{"qk_norm": false, "parallel_block": false, "lr_mult_qkv": 0.7, "lr_mult_down": 2.0, "decay_shape": "linear"}
Each number is 500 + 50 x the weight over the matrix's rms, rounded and kept within 0 to 999. Layers, rows and columns count from 0. Numbers have three digits each.

# layer 7 MLP down, 128x512, rms 0.265, rows 0-127, columns 64-95
495461586354527555486416541507474584371461483503492517586540455554556429459625497488534527531449
486449518413505531470488426481520560544455559544523537502518504489535580548571552579450546418476
533540556462547451498531508441513497491489613492417580494497582512428493571558527474476476603542
571550488523519520476556499457465554482608484531487565489482480577482527493469546428572551578467
591536511545505396496379506515510510532476546534497552535527494507540488500502482486413555481569
535449458540495482431505489493447483462503512429535455482542441446441537500456426467563470513528
446454389534501516546447464482446521485531527507515523538543573582461479476518501597531413521455
532584462569494427524437536563555530613481487541561516539545447541463420558507471509514506465530
463514544436538428471525523495501571407516548443422455464363537507498375457460475573452438453528
444495488555474526580543488561592439520476395460509438616447517520571550517530495480534528484498
562510414501446538493559496433580474440509540466447549465423511403465574452520504426496491491541
440397476471579558436368507513471466491462552501503506540573525380540550536556467474588490406525
487595440521475539540531544491528563524464558486536511430505431568574550506454480495522492443495
558489528524453573511448562438495474517605547480489524507526470554446431525464550442574561554465
475493530547570537458443577422413474512438500474531448575492580533593506503576523567419527426421
553488465592570459510421507554505580573559557486430527460483537511514508481535532519609436499504
475535490499478503487533585523426477398507426539562439451536446478524598523532580515490455478508
491497445540480592459549516523473478452389442475515482517488522515495465493473544518542509492502
502479522481475500452493501563418513546481555529518506389559561568495490533545547510403459541496
562472480468499481505445462527531528530461440471524490599558400506495520458492506476541511443509
549465540559516550486488557414537572548518500550555519480547433439469553536445503429537503626553
510601583564477527570514470492526432526424537436584524488551357494491521506418453455527449423558
465506493480494468436437500585450535454439558480432489610467473475619483541567529502422409498531
474504457436566443489501432477475450461525424484507488580458512373545549521453529529457489474538
549499563466479520604427488507467502454459476494465481451608478566543532518573575534496559546444
465593574575546528454489541505525465443517471514594466570431488447677479517545510507387477518515
500561465547493515603444482489585541426492558527557562576423508426543522539428457555521557487507
495514500615475456566453524529479543557476499478516467474601534514523583514523509413547489512374
490548487515561636484438566523428410446510520522477530532526490429550518491542476533518502450516
504490454500510483520482487498526492465504464523455391558520496562536601431502463511455506467515
510519452453604492447539507621533487443461486541497410458503564560488417476469484484544432519527
436555465459453460403486510492459449459559507564467491487503525554488514461449571502456448507481
463511544517494491554457465544550484515466519573493541539491490578446453428585532502577484511593
441446419518531438519504448440534546458543537471498472428431551432438464548484567422499530462566
499530605534564532444575490562470463453553486482514496478473606505484514511437516510585502477521
528492437516483483548506386502647509473634516525478569541483495429523492527472432403584591529451
461478593468492498486532487436568397548439555605548492507467474398461553537440407461539519450562
467484475474536473520555503561535420537541487454485397480423540499411506404441490473434579401478
444490565471630467551527524580459498457499427522581562524526467387504482453433509459488477474451
583495564451478483539527488467512509489525483476389552575576495492472538453570518498538389533521
494496516538529542500525518474514489554442521487614570570505483499507580563534637550528524521501
521526543402585399526519481536555562533381472465550477451546451429540520487546533452566469481546
563554533543461484479538527481535524450394560561504478558566463457506462523527438515521461562532
521585639456489619439459528567526479494496514555492548545497391530475559466477504574492496427547
487437488514386495536399443558560532479476549562487449513462493572526503546475552577466474509439
517533403563499484483475446493448468521477517486410439463473492502448497516411518500484470474598
522576493558513536468439498484472479565450511543475535454428561646448446520453506552549513558432
536444520536513470459391458505485509538417562536537409536553422372469463563382498464519464504515
555525614547422487487526593473513529527422447525519461432473533640471523502483477500497484496477
563443560492493510531497382449434536500508560384535477652485447505492462485398463523543485491623
540522500519448566412480499500519575456587447546547471413470509414531516526422446539487421525570
510491487437489484489426422398507548417516459522537385495499545517526628501572507634461566451460
430550525545416504443524453562451541423455460454464534523514543555436505532506513553549443494474
492537608555534478524529398545493461515490528466443518532510516545489475518487539478491518514482
488542438576523562519661485414517382438527489439526567564533524596541503530607510462486526586493
559450580435437476469502583483603469512480476490502573508531455530488608456494528409543486539525
507519549553479444520466463486494444511491480426484499510512468531482455410484467521466535527521
477450516483654604536467527469521430457489522550477545408557406345612464449548520486375542513591
475446544525534524633509477620502549580464410492586376418450523590482460489413504495476493487445
625518524584378488550559501531592444487558484478498499581543527499514580545465476470515553479533
537472448504389470616479487485493444546494555466460408499514481515569509551404451448479520502403
528548435481511518537458532473465543476520451483539538497492496535457529537459475491479572558479
572495512554478500393539470500487517548494590491496414463522362547443566476633489429481506531499
575479482476468487561438553531465499598509464504423507429499527588545532477491546439492539548512
535542474437570538530487484536441529506446486470441417525530442520508605435528472532524573518465
413533468503401533473419474503457502522489469546504452514490438525462431476493528567473472470430
473427453515449519529572540438491580429556452501538535499553490466537449500462542549495491562463
467507556429457489526460468491495509528454534495472502440515409419440395529549523538486545470526
447495371470582474491488541554435478589474447523473543427385610473489543544449482407622506562457
482474497423495516436529507501532473435496497506478530408526462510477570505585532510490507539612
508492590531512462500461479530497582604426551379464564512535545450444541498484422523496485580567
589485542578439611513467498491517447538530565422491431495474579618552497551542535509505597481505
425507499471478542453476523458487439509572449537547508482434580453535519553495498445484541496508
455466553610488501468499499467549510478545433590494595475519464562544438508576443550401446497458
502539552460488491570525526539532530604449524462568484399523445445559508468536527437599565511439
464456433444513441502438512495513495489548502461521518515476439582443504499481511469404494528542
481568473560376511466533516505516496483482503498427492500654491496418415443526621477591494604510
398481503518553398527473575562548472469465460526474463377532549453503497496514562600511508531498
434460460543507488463453523435615536428530441448456416484558588436443448489506534509419511469524
604497457437601466468550502469533544418640434499461572568530438319521470494522439541462443615469
508517557501438509527593458483459527531474574535469494476441513434570506532497516512463458478608
402507507562454437554547526473566466478533515487436495450580548512458468481530523610418432369414
467483556480539515385487548473504470529490494515522581433408566531522407520562581488456488592519
451530501486436442542503541581571543472456665479550521452399538557504525494454515454510492459405
495411460510456519456532431461521453478518417486451480461401562456456525599507460493493476456509
489521495409564579529591506517480572491494432609471443504500560490459498555639523551486443529443
453469561623520421549518546447547393537552492577442595426571520460465486512526526530560525463509
430469509411476562398472506492356562503543566537553507480513472464484520490469546482447462498476
467390499492489465431504472534550495464542504519484610500483544509470411518510476424551454567407
590409374356500436585449560530530553498527562491467449588478531512457476479481482440502578593501
432508551535462473405555490512403372456571521471499548496484488421564505530469473532542495418555
610556488409418480521482477436474596532474429497468560500513515599505512495519527459523538486572
408595470490527491505537393542420495502502443572546450481424497439508435444490516496473583557439
514443544513533525463529477509436439553589510482527494548480544493565559543485458555476530463458
467535454456520415497497456527430442502523522561590449480451527455427528517511471570525435497524
575424470520494428528620346480457561407603578451461427473501465545486487440539423499415538410437
561474494520334590474665499547514528532436484460512499524498497464474547394539430559534555464589
480441514414455545476513582452443349477563450487526507504550596428490568384480370500456472501517
515527506560501533531484463521484545510522540499461587485542472434463518451405521510557556515538
542494493504523490518506531539522452591451464549525458520531466462445536500405531432527505571475
448535463468404429475595513421387468549489599549528502525374565570473525548409453475499461509476
594489532497606549512535503484534466557493453466506505407546497463582487499444536550426445509579
478537497594467538467488511459541539552523496535439528434545482495458436572549490524520495448563
466495465558523539508426494521552431466623566464455524445399457573478487514548547447530450467451
550533392458541493501573505423614403494485361488474502429545488441582471494543472409536455390571
513528452484490477575527524483491505451528451466480497560497536472477440446488480423501438443468
519498519509503395442521580454568565552461550529486593403451482489436549560514504545552514529527
481434477484516603443384565515539562504518450466503437487465447538547411558575500601443561456524
485444458498538524404429458418478507491615534484515446604475443570496460551398504553438442453473
602511532504463489536519527492580525496476519508545541508516539587502404492535455540483458513413
477508421482484380556477520546464433498461465545441520391525503524512517490498454336492482493427
438536287335458478504569548485451499488538403482480565552544425540495426443581449516450545553436
484425441504390450499383490427451553515491601544446498460492547509547468514416441581529524519440
432521371454605478578587566475486502573544489549571527502492477494578488517547482555456547514484
502474510525447470515423428536585469561494538474486561569554511482435440460516497484430546477421
539518528474524569476516538536408498509454416478445507514442432399469440496483550545511537481496
483535502453561521475431490557430513569513451425542526513495509552571516426400416494613499493538
550425496416580487572589494495456536533493504465564457467565575563519468461435535563408450484502
524509578428511574497389473498571570508472493503494439576502489506495487486503541411377489508426
476514422444512561441499435425542495464414384490520468505471565582494468468458443540474534483468
519430512525557479502570498590433485460492552534493551597467443491520446486504465408490442454579
444565503447509487489525450483519426518551437494527462468456501377470518593433511459515469574567
475545567489545544445565503490473464469545537557500563542465455539532559463536475512492577482510
462437529533537504582528491454480455409455516498453474578484559525468478530488564521487496506444
472531610495472465523557539532494566526500421501445477495498441498502570482555441513498530510416
541462481594530473560513499523390538579537557469506407477511615500451502499547467461489498470470
423419552515523526568519477512390555579403497508573509419473519477489508542463514613611500531527
515578533510567526478606530457561476499420552439570474578507517598456543439568437425571506499543